Part of a small language model's weights: untied embeddings.
Each number is 128 + 32 x the weight over its row's rms, rounded and kept within 0 to 255. Layers, rows and columns count from 0. The size above them is the row's rms in percent of the matrix's.

# layer 10 attention output (transposed), 192x192, rms 0.245, rows 116-127,148-159,179-191, columns 96-191
size [ 95 107  90  97  93  96 102  93  88  86  90  94  85  93  91  98  93  93  89  90  89  94  95  95 122 115 108 113 110 113 116 115 114 111 121 112 111]
[[104 115 137 152 171 151 107 119 100 104 120 120 145 136  78 158 112  65 136 169 113 110 178 197 139  83 161 159 163 116  75 103 117  90 107 121 131 173  67 158  83 151 146 133 173 106 156  36 134  96 158  95  64 127  93  97 101 103 136 120 120 174  65 137 142 116 183  90 164  85 123 120 109 146 130 168  79 108 127 160  96 151 133 108 101 159 108 115 169  86  84 146 119 110 122 164]
 [ 89 174 162 193  92 135  90 153 153 132 122 123 206 164 188 158 133 126 157 198 135  18 124 108  98 163 127 128 136 160  64  83 120 123 104 128 134  95 121 145 162 132 170 126 148  60 152 123 106 132 145 157 138 141 119 112  89 117 169 131 135 127 173 155 114 114 129 149 133 126 100 134 120 141 161 160  99 115  92 131 129 138 136 153 135  90 100 171 142 106 146 157 156 130 172 135]
 [122 159 183 191 151 109 147 171  79 128 103 141 128 142 188 167  89 164 165 153 125 114 121  96 140 149 110 140 129  64 155 119 145 110  93 138 161 154  98 106 112 144 106 134 143 138 169 125 144  94  99  83 103 108  72 125  99 129 112 124 123 161 143 151 114  60 125 133 102 140 145 149 158  92 122 151  63 177  82 199 138 105 163 163 174 139 117  60  93  91 161 122 148 106 116 255]
 [134 120  74 255 196 116 133 139  89  83 132 117 142 118 119 134  64 162 142 123 142 158 112 119 164 153 158 121 101 145 137 117  97 125 158 114 134 163 144 145  89 155  92 137 101  88 196 138 135  56  95 130 125 151 134 125 140 149 129 132  86 206 120 121 109 119 115 154  63 144 100 131 140 126 145 155  91 156 149 138 166  76 164 105 144  91 172 119 146 117 108 137 214 159 158 101]
 [111 135 124  57 137  19 117 150 123 106 127 141 164  98 111 111 155 144 166 131  85 131 169 186 165 166 152 117 150 140  76 141 146 109 101 154 158 173 136 152 117 150 151 130 131 143 136  82 126  78 122 118 147 127 130 117 190 134 166 136  57 140 148 128 146 120 102 193 246 116 161  99 178 119  77 129 111 156 165 130 159 152 150 169 114 136 160  83 118 184 113 118 162 194 103  69]
 [ 78 132 119 189 165 111  83 103 126 128 144  89 139 181 126 122  98  89 123  92 163 146 119 130 132 101 147  93 180 143 160 101 111 119 155  79 103 132 154  97 145 110 101 106 101 193  65 149 119 150 168 114 120 146 134 114 159 174 155 129 130 116 155 115 166 156 160 101 144  95 166  84  61 136 174 161 102 122 155  75 146  89  74 107 116 166 147 185 146 112  91 128 155 102  82 138]
 [158 173 108  80 191 149 139 161 128 148 100 167 207 120  78  78 141 144  76  95 128 120 150 115 148  93 196 101 124 176 127 129 116 104 215 126  91 127  97  80 167 166 122 150 130 130 146  82 151 104 138 141 148 175 121 137  81 134 111 114  86 118  71 128 120 132 155 104 176 123 198 118 110 157  99 139 143 118 161 112 122 156  93  83 115 141 134 127 184  87 117 109 187 158 104  95]
 [134 145 109 192 148 154 103 129 114 192 120  88  86 149 101 118 147 128 125 107 138 118 122  68 121 122  80 166 167 135 180 126  86 130 102  78 189  67 192 125 127 142 159 131 159 113 155 167 117 160 129 104 122 143 160 217 145 101 139 118  92 118 122 156 129 113  84 123 140 147  84 105 103 158 124 104  93 183 102 149 104 150 115 135 163 129 149 123 144 102 108 145 140  60 103 136]
 [142 127 162 163 169  97 142 113 106 136 127  90 146 144 142  49 120 123 117 134 123 167 127 147 119 170 131 121 107 116 104 175 140 143 138 147 145 141 143  90 117 159 171 118 150 137 139 157 122 122 125 103 136 136 180 165  68  91 157 118 131 139 115 119 101 168  73 125 140 160 205 109 151 105 164 112  91  95  86 171 148  47 136 148 149 191 149  72 106 175 197 132  67  69 114 134]
 [138 134 151 183 103 111  23  71 160 171 143 128 111 131 200 172 126  92  98 194 111 181  97 102 134 126 124 128 132 168 142  72 111 104  90 129 107 119 182 105 128 111 105 152  85 222  92 150 160 132 109 125 160 104 100 162 212 113 186 153  82 127 145  80 178 116 148 118 147 133 142 125 143 140 182 105 126 110  87 146 119 126 104 139 114  97 108 149  81 131 123 149 125 139 144 106]
 [118  99 111 166 109 134 156 115 119 129 114 178 163 152 181 139 109 150  98 154  91 129 124  93 103 100 159 118  79 128 152 148  59 152 176  82 132 126 144  96 114 106 130 121 108  69 112  70 174 127 179 130 111 147 143  91 175  78 154 136  61 120 117 154 154  74  94 104 161 154 102 100 124  57  39 102  99 152 183 136 106 161 111 148 114 143 110 148 104  82 135 146 145  94 168 156]
 [140 120 127 105 111 111  75  83 172  82  99 115 186 161  93 118 116 159  95 150  90 155 145 123  85 173 132 139 161 202 120 152 119 128  91 101  79 123 142 105  90 127 132 139  86 120 161 161 116 120  90 109 198 135  95  95  96 168 138 136 107  87 136 138 119 112 167 157 149 102 143  88 197 110 151 102 188 149 113 182  76 109 144 110 119 120 121 111  83  93 112  70 180  95  92 213]
 [121 154  99 101 111  44 109 147 131  92 115 150  93 141 154 123 153  97 117  88 112 102 156 106 125  82 119  88  98 103 158  94 167 188 147 182 181 100 160 154 142  78 132 195 164 108 133 117 150  94 106 222  95  98 131 135 153 117 180  91 146 146 136 190 112 157  79 158 111  89  99 156 147 137 113 139 170 135 151 118 164 124 137 102 117 166 172 164  61 126 152  62 219 114 151 124]
 [ 62 134  97 116 164 152 161   5 140 102 154 130 119 184 164 158 106  85 103 159 135 149 174 141 157  85 137 165 137 110 177 123 100 138 152  58 123 103 161 163 162 112 145 172 141 160  94 119 110 126 214  82 149 105  88 142 130  99 159 119  68  97 118 160 133  83 101 109  90 131 136 109 134 111 145  73 158 133 115 185 103 108 178  86 135 121 181 106 103 167 143 138 102 133  93 129]
 [166 151  74 155 207 159 152 191 174 127 129  93 138 114  81 117 162 115 135 146 121 144 116  50  85 114  82 184 121 102 151 142 124  80 120  77 142 129 175 155 157 103 174 104  93 109 132 116 167 121 140 154 160  90 156 129  87 148 139 129 155  52 117 105 162 162 127 149  53 154 135  93 149 121 141 160 133  74  91 159 113 121  44 141 138 156 131 107 153 153 156 182  48 118 162 131]
 [111 174 122  48  49 136 132 139 180 109 133 157 171  87 107 155 149 120 127  82  99 100 185  96 165  81 154 124 103 145 178  97 138 175 150 125 132 104 108 141 122 121 124 167 118 141 139 134 129 127 167 177 169 135 120 146 141 185 169 132  58 120  76 151 134 147 122  93  66 104 143  79 106  61 139 118 166 163 159 122 107 129 114  63 115 147 104 157 135  99 143 130 137 133  73 176]
 [112 103 160 114  54 148 113 139 138 169 121 133  41 108 162 217 131 171 133 157 133 107  89  81  97 124 133 140 116 130 142 105 159 154 161 152 115 136 117 117 154  94 107  72 146 110 131 152 129 147 148  93 151 113 116 145 143 108 144 124 133 107 185 135 148 170 170 134 121 139 132  77 114 121 151 106 152  80 132 123  89 123 156 125  86  88 112 111  88 125 154 196  88  73 166 147]
 [126 102 158 105  58 105 119 126  95 159 131 170 110  82 158 185 121  48 176 131 115  50 101 183 159 167 115  91 117 116  76 160  84 101 109 157 138 128 105 163 116 103 107 132 117  96 221 183 125  93 108 127 149 133  77 181 209 132 134 154 144 141 111 176 154 107  80 138 113  86  72 169 165 147 134  82 117 182 178 138 115  62 149 103 127 119 149  78 138 164 120 112 118 142 134 172]
 [110 109 165 143 130 143 115  88 136  70 136  72 141 138  92 128 112 137 128 150 125 178 185 164  86 130 173 146 126 123 142 139 128 158 112 187 131 103 136 148 161 123 159 132 101 127 128 178  33 117 151 160 160 141 164 117  72 132 114 131 136  72 191 146 131  97 175 131 115  97 129 166 145  45 115 115 143 136 147 131 102  20 169 149  98 156  63 112 139 132 108 114 117 124  84 176]
 [186 188 128 139 102 150 152  73 197 158 144 118 142  89 122  77  94 176 116 119 165 135 163 168 127 155 143 118 106 110  96 145 150 177  99 156 115 166 127 168 122 112 151 129 141  71 131 127 159  97 127 151 112 175 109  35  85  31 143 205 113  96 125 131 108  90 163 178 195  82 118 147 128  84 134 116 140 133 151 113 154 129 148 147 121 123 158 106 126 170 134  74 131 162  95 110]
 [139 128  95 119 123 146 144 124 153 123 107 132 112 120 104 158 149 107 129 157 122 106 169 154 152 125 130 129 106 164 112 177 105 129 158  86 167  98 179 109  93  99 105 128 105 143  88 113 132  84  97 121 162 195 164 136 180 114 110  57  85  89 101 113 163 167 124  49 160 122  70 102  83 125 107 110 125 138 130 139  56  89  94 108 159 159 149 158 170 142 163 167 114  91 123  30]
 [149 160 140 176 116 125 158 136 136 125 104 140 151 161 141 107 190 188 174 145 167 131 145 147 148 137  46 155 115 122 161 186 147 121  99 120 150 133 199 134  60  76 106 112 146 140 105  93 144 137 137 143 139 102 128 115  51  98 147  83 133 152 104 182 122 112 107 129 103 162 143 117 162 168 114 163 129 113  86 139 155 108  68 130 109 134 152 172 155  86 155 137 106 129 135  75]
 [133  84 123 148  89 123  94  87 134 135 198 113 113 128 109 126 103  96 160 172 118  93 134 131  92 188  74 132 110 181 124 128 119  55  57 119 108  96 130 178  96 102 121 121 144 172  87 158 103 129  99 102  82 137  65 158 165 154 158 156 116 124 108 140  96 165 131 102  46 116  93 106 116 164 192  83 165 114  72 144  45 145 124 113 196 152 153 159 109 161  66 110 115 126  80 178]
 [138  88 140 134  98  76 104 206 104 172 133 169  68  94 110 146  78 127 159 113 108 108 139 142 130  57 116 147  89 114 111 157 145 121 199 158 144  88  70 165 128  80 129  85 175 111  78 171 137 120  86 107 155 163 119 208 131 144 109 115 134 122 134 124 166 126  95  83 107 131 116 145 126 127 143 122 105 143 163 104 111 102 132 152 111 201 115 159 120 109 157 152 166 165 181 169]
 [ 98 172 126 139 158 102 140 166 142  54  65  45 128 170 132 107 123 155 202  86 127 155 115  77 142 161 101 155 139 114 133 123 162 135 136 114 141 143 157 108 131 170 152 112 131 124  92  95 135 140 107 122 135 151 169 134 109 127 172 143 103 124 139 167  95 148 109  71  97 106 142 155 127 203 143 185 126 146 137 142 117 113 137  57  70 146 166 186 130 180 149 145 160 174 127 119]
 [104 101 124 125  62 163 131 132 103 200 167  79 117 115 137 112  98 210 120 123 118 135  83  98 127 121 151 116 125  90 130  51  74 134 132 133  70 107 135 134 151 160 105  77  96 123 146 170 105 125 117 108 169 191 196 159 112 103 162 145 129 111 178 139 108 122  88 146 104 133 133 168 137 131 111 164 119 131 133 151 162 121 126 120 144  75  82  95 147  98 158 113  69 135 144 135]
 [180 139 166 150 167 108 143 162 148 140 148 114 137 113  88 107 139 160 162  86 148 193 113 124 176 112  63  87  97 127 118 110 109 134  82 154 125 144 122 140  59 114  61 154  77 128 164  97 134 103 157  94 140 134 183 100 149 168 163 117  78 163  60 107 139 143 172 119 153  71 126 127  82 101 113 167 152 141 224  93 123 159  90  89 132 107 133 140 118 120  50  89  67 128 167 148]
 [106  85 141 111 100  82 126 126 139 112 153 105 125 150 108 114  93  60 150 100 137 160 146 201 121 117 154 128 190 190 177 114 137 135 161 163 136 158  82 120  73 141 165 158 141 104  83 143 140 199 168 152 149 124 167 104 156 119 137 145 124 139 119 124  90 143 138 147 137 117  59  97  57 149 159 122 168 113 111  78 124 118  85  71 123 154 105 156 126  92 117 120 144 164 116  93]
 [ 77 113 139 170 163 112 104 100 149 146 128  94 103 115 100 159 176 140 124 206 127  71 100 135 176 130  81 113 167  92 137 199 159  82 117 141 132 102 190  92 162 166 202 143 175 114 103 142 156 171 118 149  80 154 149 104 149 118 114  63 159 132 111 136 163 108 155 144 186 145 144 137 146 148 112 151 129  93 131 162 126  84  78 140 114 121 124 144 124 122 104 151  90 163 144 124]
 [141 138 118 137 152 137 118 119 175 144 157 120 205 108 129 134 123  81  80 146 159 146  59 128  57 102 117 141 148 144 138 181 113 105 144  64  97  93 138 123 140 161 126 114 132 149 168 165 106 151  72 140 118 129 159 106  95 163  97  82 201 108  57 178  89 121  95  42  70 112  80 130 138 139 145 184 142 151 106 128 152 116 106  71 136 160 163 146 148 125 131 157 152 178  99 106]
 [193 101 118  65  95 144 157 127 174  94  84 172 182 107 134 114 183 230 109 155 109 138 171 105  83  85 131 150 135 120 132 132 183 109 135 191  92  93 120 145  69 177 102 156 136 112 172 101 119 127 115 154 113 119 164  98 105 127 125  97 147 112  81 131 114 138 152  66 122 187  95 127 152 107 164 130 141 121  95 150 149 145 208 141 173 123 117 106  78 181 155 102 123 148 136 105]
 [122  80 105  92  78 106 102 158 131 127 126  91  90 178 134 151 144 102 157 132 130 131  85 167 186 165 128 137 121 127  95 103 138 132 130  33  97 150  62 159  90  98 113 120  96  87 117 102  76 116  96 127 126  64 180 109 127 115 156 137 153  79  89 176 122 163  77  84 127 167  99 113  96 129 100  91 105 191 100 123 101 148 143 111 102 142  54 115 151 124 112  96  92  73 113 102]
 [112 114  95 183  48 116 173 134 125 107 113 146 132 172 119 128 126 105 129 149 140 140 119 159 181  69 123 129 104 167 169  92 141 174 112 156  70 210 130  95 176 112 160 146 122 148  71 102 126  80 195 173 114 103 158 147 149 163  93  78 103 100  84 129 112 154 131 139 131 102 189 116 143 117  81 174  98  54 180 139 101 156 107 133 151 178 124 100 125 108 115 159  82 127 144 166]
 [121 133 129 107 133 163 156  97 174 150 147 161 128 123 107 161 156 170 136 160 155 138 111 144 158 102 165 146  98 161  90  67 106 150 113 121  70 142 158 139 162  68  77 119 132 170 167 117  95 155 136 135  87 145  90  50 170 174 162 132 187  95 152 120 145 113 111 185  97  91  63 163  94 195 106 131 163 152 179  79 109 133 115 189 126 150 102 181 129  88  60 177 176 149 111 107]
 [117 123 153 101 115 149 187 165 121  80 167 139  84 153  93  87 102 136 111  99 110 132 132 161 125 107 167  76 131 119 116 134 118 104 194  75  99 127 117  53 111 181  90  66 173  36 151 120  63 108 104 116  63 123 114  70 136 115 128 148 155 108 130 110 109 135 149 124 128 108 120 160 140 131 147  68 139 165 161 116  87 171 143 164 189  91 115 118 108 131  96  85 116 147 134 155]
 [163 158 179 112 153 184 135 114 157 158 128 105 178 125 115 133  69 152  91  69 155 107 110 145 176 116 151 222  98 128  73 106 163 124 146 183 145 158 125 111 132 128 110 159 129 126 190 144 121 153 148 123 190  79 121 107  73 158 116 157 210 129  49 161 141 116 132 154 128 151 183 120 129 161 125 131 128 108 107 140 126 105 133  85 143  68 146 119 187 134 180 128 176 111 182  81]
 [165 111 121 144 173 180 136 154  53 166 162  87 173 122 140  85 169  73 123 147 172  81  85 102 113 105 136 117 104  78 150 129 127  98 154 152 150 150 166 133 157 152 105 160 115 153  88  83 123 157  98 158  91 119 171 103 134 136 126 164 171  90 163 108 125 132  90 128 115 206  47 134  92  88 104 138  92 143 115 104  76 136 153 144  91 144 107 151 148 126 123 134  72 142 170  70]]
# layer 10 attention value, 64x192, rms 0.181, rows 52-63, columns 96-191
size [103 103 105 102 105 106 106 104  99 107 103 100]
[[197 142 107 104 102 118 170 131 151 148  89 156 124  99 142 115 149  72  91  69  65 153 110  72 133 114 176 143  82 132 165 233  96 140 113 125 121 129 128 155 165 130 123 200 133 115 128 176 146 168 152 156 133  91 103 102 153 105  65 101  62  95 124 147 149 158 170 102 112 104 123 137 109 127 116 150 143 179 143 170 136 146  94 141  69 124 125 174 122 130 117 132 162 146 152 115]
 [ 98 124 125 155 139 199 121 178  92 213 105 157  78 155 104 126  95 107  71  99 139 155 142 135 153  82 140  90 120  97 147  94 157  96 120 137 100 123 127 108 178 123 131 177  86  89 140 130 161 109  97 163 153 123 116 135 172  53 123  73 173 141 204 188 156 150 127 115 162 207 181  62 154 146 118  73 123 147 127  63 164 114 161 106 133 168 138 135  79 130 158 110 151 144 150 169]
 [132 137  55 147 112  97 130 121 108 152 147 124 141  81  70 164 147 109  68 126 121 136 114 108 137 102  91 103 148 144  95 229 135 101 151  40 203 115 143 160 162 139  78 166 124 126 114 139 128  97 117  96 123 145  87 143 127 109  93 126 163  72 124 135 126 147 144 106 117 141 131 123 141 201  59 135 110 175 161 125 174 156 114 113  91 123 151 104 133 104 197 136  93 135  88 122]
 [172 119 156 121  98 114 129 124 147 201  79 109 132 117 156  82 171 184 136 114 158  90 108 184  97 104 136 155 125 182  84 117  98 136 158  71 119 116  70 122 130 118 117 146 120 116 120 150 106 165 113 109 118  90 117 164 125 113 158 164 145 184 153  83 127 172 109 130 116  68 152 136 156 123 118  84 107 143 139 124 129 143  97 154 118 118 115 134 153 150  69 145  90 102 138 148]
 [ 83 135 135 159  75 105 119 173 145  93 148 130 114 194 173 136 131 147 142 126 119 156  88  99 159 146 155 102 119 165 170 102 117 146  83 165 133  78 168 142 172 118 144 138 138 158  86 163 155 155 135 103 180 120 160 119 141 114 179 146  86 121 100 102 138 149 103  58 179 167 170  88  80 134 158 125  99 126 174 150  89 132 116 187 141  76 147  95 115 104 106 113  98 114 149 202]
 [138 189 103 132 122 142  86 133 196 139 115 143  78 109 147 177 109 129 124  97 116 116 101 178 153 150 132 130  90 102 152 128 125 184  97 133 132 100 100  81 148 132 163 137 230 140  88 104 127 166 133 110  71 159  99 166 162  99  97 102 118 187 134 124 159 130  79 123 155  75  92 110 151  61 124 103  87 134 117 152  67 153 123 189 113  89 130 155 158 186  99 159 113 136 123 181]
 [195 137 178 117 128  88  58 135 196 133 151  89 127 138 151 160 149 139 105 166 159  51  78 126 102 123 109 124 112 109 141 113 179 125 135 128 185 116 130 128 147 196 101 158 131 169 117 140 142 173 128 147 148 110 114 146 142 146 138 110 107 118 228  69  88 107 160 149  84  80  92 112  95 123 139 142 133  52 119 111 156  94 134 130 128 110 184 134 176 115 166  66 107 124 109  83]
 [143 201 112  87 153 147  73 207 140 166 117 121 149 117 157 115 110 116 127 109 106  74 106 120 129 189 125 166  99 127  62 141 164  88 165 121 115 105  80 158  74 124 123  60  83 122 112 100 131 126 161 112 135 179 155 142  64 116  97 124 146 136 216 138  87  95 119 155  76 129 122 123 191 152 114 131  92 171  62  86 162 143 186  99 130 108 134 127  79 143 159 169 176 128 126  85]
 [121 129 112 161  98  92  48 145 113 158 157 138  48 126  98 100 136 111 109 114 134  94 143 121 113 175  90  85 157 146 175 120 119 106  95 134 133 152 120 187 168 191 160 125 113 113 186 135 143 107 185  87 139 149 107  88 155 198 137  94 108 138 107  79 127 110 163 176  76 130 172 128 134  75 112  88 147 155  96  61 160 156 142 119 135 205 152 155 135 121 212 121 111  88 183 130]
 [100 138 141 164 187 120 164 152 132 118  81 124 133  77 108 141 162  62 112 131 148 106 124  60 155  91 103  85 131 101 108 102 161 120 102 145 122 165  95 121 194  67 140 169 172 108 162 129 129  63 132 105 125 125 103 108 125 132 160 146 140 132 151 122 107 154 135 173 105 124 129 103 147  67  31 163 135 155 100 155  91  84  79 124 162 137  77 129 150 134 130 165  85 103 106 117]
 [139  98  75 129 129  90  91 178 115 109  68 177 106 129 126 149 139 213 164 165  98 143 141 100 132 105 108 161 140 143 138 147 189  97 130  94 127  78 137 116 132 116 146  88  89 140  93 127 140  80  76 203 123  77  81 213 121 107  95  75 118 108 128 112 140 159 104  75 161 100  85 160 150  80 175 152  95 118 137 104 116 147 146 153 127  37  81 158 156 172  55 151  67 123 139 121]
 [140  83 174 134 157 145 152 100 148 111 157 108 123  99 158 111  97 133 175  95 120 154 105 112 147 157  99 143 128 147 111 128 169 117 130 109  95 141  45 141 157 153 149 182 137  94 126 109 154 125 140 136 126 195 156  88 143 130 178 134 148 140 138  81 104 142 116 174 153  91 161 197 101 148 168 152 107 102 135 124  95 130 153  89  95 163 146 113 138 141 161 117 101 144 148 130]]
# layer 10 MLP gate, 256x192, rms 0.247, rows 0-7, columns 96-191
size [102 106 108  91  94  98 100  94]
[[100  97 143 129 143  96 166  98  75 105  65 104 120 145  88 119 102 126 167 122  91 119 210 123 148  88  86 177 114 167 186  79 214 150  84 167 152 157 112  84 146 113 116 126 109 122 101 113 128 179 146 143 174 113  67 100 124 128 163 150 104  99 193 148 111 101 107  83 102 166  80 132  91 138 121  99 130 107 148 135 139  91  99 146 169 131 166 123 154 137 118  89 117 152 126 107]
 [ 98 130 162 158  88 206  82 101 112 147 117 159 133 157 100 111 139 152 135 149 136 104 151 169 139 136 116 132  64 158 103 170 138 159  83  55  76  66 106 148 134 126  98 177 160 134 175 130 153 101 143 115 121  33 160 122 188 160 159 122  42 138  87 113 152 139 163 136 158  91 194 139 159 171 158 148 155 108 137 119 133 124 158 105 135 101  95 159 145 127  85 104 148 134  41 120]
 [ 96 136 146  64 120 121 114 134 131  92  36 174  97 131 102  55 183 133 139  69 103 201 127 131 120 135 130 156 106  96 143 124  80 130 112 138 101 152 136 101 131 101 187 125 167 107 134 136 117  82 134 183 134 113 122 133 173 150 102  86  85 211  58 209  97 100 108 146 109 120  92 149  96  98 152 144  83 103 217 157  96 111 112 137 153  98 135 139 143 136 151 100 111 140 111 151]
 [134  46 100 184 108 102 121  86 202  52 128 133 148 143  91  57 145  90 104 177 137 153 123 142 127  79 163 123  85 115 200 100 145 176 149  59 176  92  74  82 168 168 113 186 108 133 128  79 138 140 114 132 104 147 120 135 143 129  76 112 144 161 164 163 126 152 132 111 138 140 112 117  77 108 101 140 123 129 150 101 126 143 113 117 148 107  67  96 125 163 142 129 160 109  85  90]
 [118 127 114 116 146 105 153 175 110 137 147 124 178 108 149  63 121 116  96 161 125 164 149 167 119 118 108 123 114 154 117 111 132 150 161 137 139 156  26 115 122 179 104  88 143 113 244  93  65 142 145 139 147 185 109 114 126 153 123 129 137 111 129 131 135  93 145 112 110 130 166  83 161 115 120 101 161 134 131 188 155  97 105 107 145  93 146 104  64 117 103 130 126 121  55 108]
 [ 81 130 182 113 162  89 109 105 138 136 120 128 133 106 113 140 125 217 124 125 132 138 113  50 139 111 166 116 102 132 174  14 189 142 122  79  92  66  91  89  86 139 122 160  70 117 152 129 147 199 136 120 158 108 114 167 102 190 135 100 181 133 172  88 143  74 148 164 134 152 168 148 171 111  78  89 144 169 181 116  97 108 167  98  93 132 143  99 106 116 163 161 192 154  62 125]
 [192 107 127 185 120 169 136 119 168 178 140  92 162 138 109  46 114  97  87  81  56 184 141 186 160 101 106  83 123 120 129  98 165 139 152 129  95 127 175 176 155 127 162 140  98 173 146 187 205 145 111  93 138 159 141 140 145 155 123 151 107 216 146 131 145 130 145 184 121 122  91 107 124  83 196 124 127  62 138 130 135 165 128 162 125  54 112 117 157 123 182 149 112 160  70 132]
 [136 146 136 119 170 132 123 129 134 215 157  79  73  91 105  98  85 114 125 167  86  89 135 126 102 165 141 102  97 114 112 121  97  84 136 102 133 193  97 166 155 111 152 158 134 109 153 159  60 110 162 150  85 132 150  75 123  71  93 127 154 132 121 181  93 183 124 107 109 142 180 197 115 161 148 140 159  78 101 130  97 153 117 115 135 174 159  87 148  99 122 102 149 135 126 157]]
# layer 10 MLP up, 256x192, rms 0.257, rows 0-7, columns 96-191
size [ 99  96 110  92 108  99 101  92]
[[165 173 113  58 123 107 163 142 190 147 114 117 143 113  83 165 168 159 131  96 101 114 103 172  65 110 116 137  82  54 143 227 124 150  57 118 136 123  70 131 135 123 106 168 150 117 104  97 147  86 171 137  90 137 169 151 163 177  76 116 165 144 105  79 110 159 111 155 154 129 135 119 122  92 105 148  75  82 200 127  88  90 118 121 114  63 110  93 101 195  94 129  89 182 123 153]
 [ 82 177 133 127   0  87 127 172 116  98 118 138  81  96 146 123 122  99 161  97  58 122 131 136  86 218 103 135 129 118 116  81  53 112 123 143 114 121 123  93 104 128 137 106 165 163  87 160 154 168 135  99 129 164  85 106 130  86 183  76 100 118 119  82  95 156  89  72 168 103  64  96 137 101 114 175 106 146  82  90 131 135 147 110 163 123 118 141 158 179 128 150 144 112 150 126]
 [138 132 155 168 144 138 135 106 181 139 165 131 158 179  87 140  70 133 153 134 145  71 122 185 155 131 111 131 123  90 123 190  99 141 147 142 151 138  88 167 167 130  96 153 139 122 127 107  80 165 127 133 126 102 137  86  81  75 116 170 134 184  84  86 175 142 101 174 134 154 113 120 171 176 103 173 129 203  87  94 161  71 176 140 146 105 104 103 139 169 154 136 102 157 146 162]
 [192 132 140 138  54 141 106 165 128 134 113 139 136  87  70 151 124  88 127  92  96 156 116 131 114 114  62 117 113 112 101  76 154 109 123  50 136 111 141  86  82 146 178 112  90 105  87 154 110  89 136 103 126 126 101 116 198 173  78 165 161 148  84 177 137 116  75 153 118 143  89 149 150 144 180 117 177 124 100  72  85 177  95 119 155 138 178  99  95  85 124 114 101 122  91 114]
 [ 66 112  87 152 142 156 101 107  89 144 175  99 132 106 186 146 182 118 159 108 162 139 109 163 165 123 134 153 167 191  82 127 131 141 130  92 121 135  97 136 101 229 129 161 164 141 156 132 127 113 114 114 113 108 121 154 182 138  52  89 138 159 160 113 140 102 159 113 141 169 158 159 154 107 194 175 137  96 159  93  89 176 198 167  92 102 200  78  97 113 134 126 164 111  99 146]
 [111 189  87 218 129 171 152 170 112 142 112  90 159 128  35 159 114 142 104 144 115 119 125  92 105 156 114 203 119 122 121 152  94 109 137 139 120 111 139 138 145 163 102 112 171 166 103 121  72 109 103 117 107 162 117 131 114 155 140 134  93 168  70 120 146 149 103 181 127 177 128 160 160 154 162 171 121  84  97 140 171  95 114 178 120 162 117 116 155 179 133 134  71 132 100 203]
 [143 180 103 166 125 167 187 179 139 177 160 101 107 121 124 169 133 100 122 156 111 149 130 146 106  96 113 121  82 148 117 142 120 118 125 149 135 109 158  71 172 155 143 123 153 127 122 138 112 176 113  80 117 124 137 129 166 208 151 178 136 128 119 125 158  97 121 141 167  83 124  39 142 116  98 133 109 146 120 122 137  90 144 116 120  99 138 146  85 131  65 139 177 144 148 154]
 [150 137 110 108 127 136 123 116 117  71 127 110 120 150 108 106  92  96 120 145 128 129 120 136 122 125 129 137 122  97 172 186 124 112 128  76 104 162 135 182 127  97  90 107 137 145 119 118 125 136 104 230  63 159 138  84 145 159  87 146 112 124 102 175 152 130 143 122 165 165 169  99 121 169 130 123 150 107 179 201  88 115 137 161 169 135  69 145 188 163  72  99 136 154  71 157]]
# layer 10 MLP down (transposed), 256x192, rms 0.248, rows 0-6, columns 96-191
size [ 98 100 104  93 103  97 102]
[[149 106 141  28  94 155 128 155 156  95 182 105 111  96 132 156 114 157 134 145  80  78 113 111 108 132 118 139 102 135 135  97 120 144 124  93  88 156 142 124 184 115 112 135 115  92 126 121 102 139 120 127 128  88 149 144  65 153 106 107  60 172 133 146 119 138 123  84  84  67 122 130 145  70 197 153 149 142  62 123 107 116 124 117  88 148 143  86 144 187 105 133 134  82 108 106]
 [127 152 133  98 109 176 200  95  98 154 103 111 111 137 115 139 165 133 123 158 200 101 112 159 164 111 153 138 161  96 166 176 147  95 159 100  91 132 180 126  63 103 124 189  92 110 177 153 154 100 137 116 144 142 108 144  95 117 151 192 134 112 132 125 143 157 154 123 185 109 146 124 153 140 112 155 104 117 113 106 142 185 112 139 156 144  95 132  96 181  99 118 106 182 148 105]
 [117 138 115 138 160 124 153 130 154 174 134 116 150 145 171 130 107 150 193 172 127 166  75 133 145 113 110 160 144  92 125 164 136 130 122 128 155 118 132 129  96 158 115 194 132 164 159 169 153 150 149  73 130 107  93 166  69  98 153 134  87 130 141 124 127 119  79 109 156 117 176 135 140 161  59 117  84 171  88 106 100 199 182 121 122 106  94 120 153 113  73 125 160 109 111 154]
 [ 72 127 127 102 196 101 110 139 135 128 147 162  69 115 121 122 143 150 207  95 105 118 132 182  96 150 158 156 205 147 142  84 163 113 185 114 101 163 115 137 147 101 105 127 102 144 125  92  96 115 152 187  78  81  96 116 100 135 174 121 123 113 138 144 180 132 172 101 167 140 131 167 105  88 106 128 126  94 102 136 114 175 148  55 119 127 108 106 139 160 146 110 154 102  71 114]
 [119 128 125 121  96 135 124 160  89  95  64 105 196  91  78 102  73 114  97 118  98 111 196 183 124 157 105  52  89 143 162 146  85  81 143 120 157 133 112 106 136 107  89 145 159 185 171 123 143 134 130 148 158 123 124 181  80 194 127 126 104 106 119 163 171 135 143 127 132 145 176  86 110  59  98 115 189 188  86 177 158 145 103 128 127 108 159 154 126  98 150 123 128 141 169 100]
 [108 165 120 161 147  88 153 162 142 156 113 150 122 117 147 183 135 118 125  68 147 114 100 127 124 117 100  88 130 120 108 187  94 151 126 168 106  66  83 180 117 123 151 121 114 126 122  75 143  77  88 134  86 149 126 149 133 109 123 130 207  83 135 125 164 126 103 180  91 125 193  81 149 130 110 101 113 135 143 128 133  92 116 123 154  59 134 136 134 116 155  92 135 127 160  96]
 [138 159 222 155 156 110 145 176 156 166  99 126 101  65  94 182 137 128 153 168  90 166 180 131 145  76 135 101  99  47 108  83 114 143 130 168 106 117  94  81 101 112 124 138 117 174 132  49  89 153 110 152 163 142 121 109 144  84 126 112 103 122 157 122 178 108 135 130 108 155 128 162 135 118 135 126 162 159 136 189 124 173 109 178 108 109 145 126 105 161 130 132 134 143 151 108]]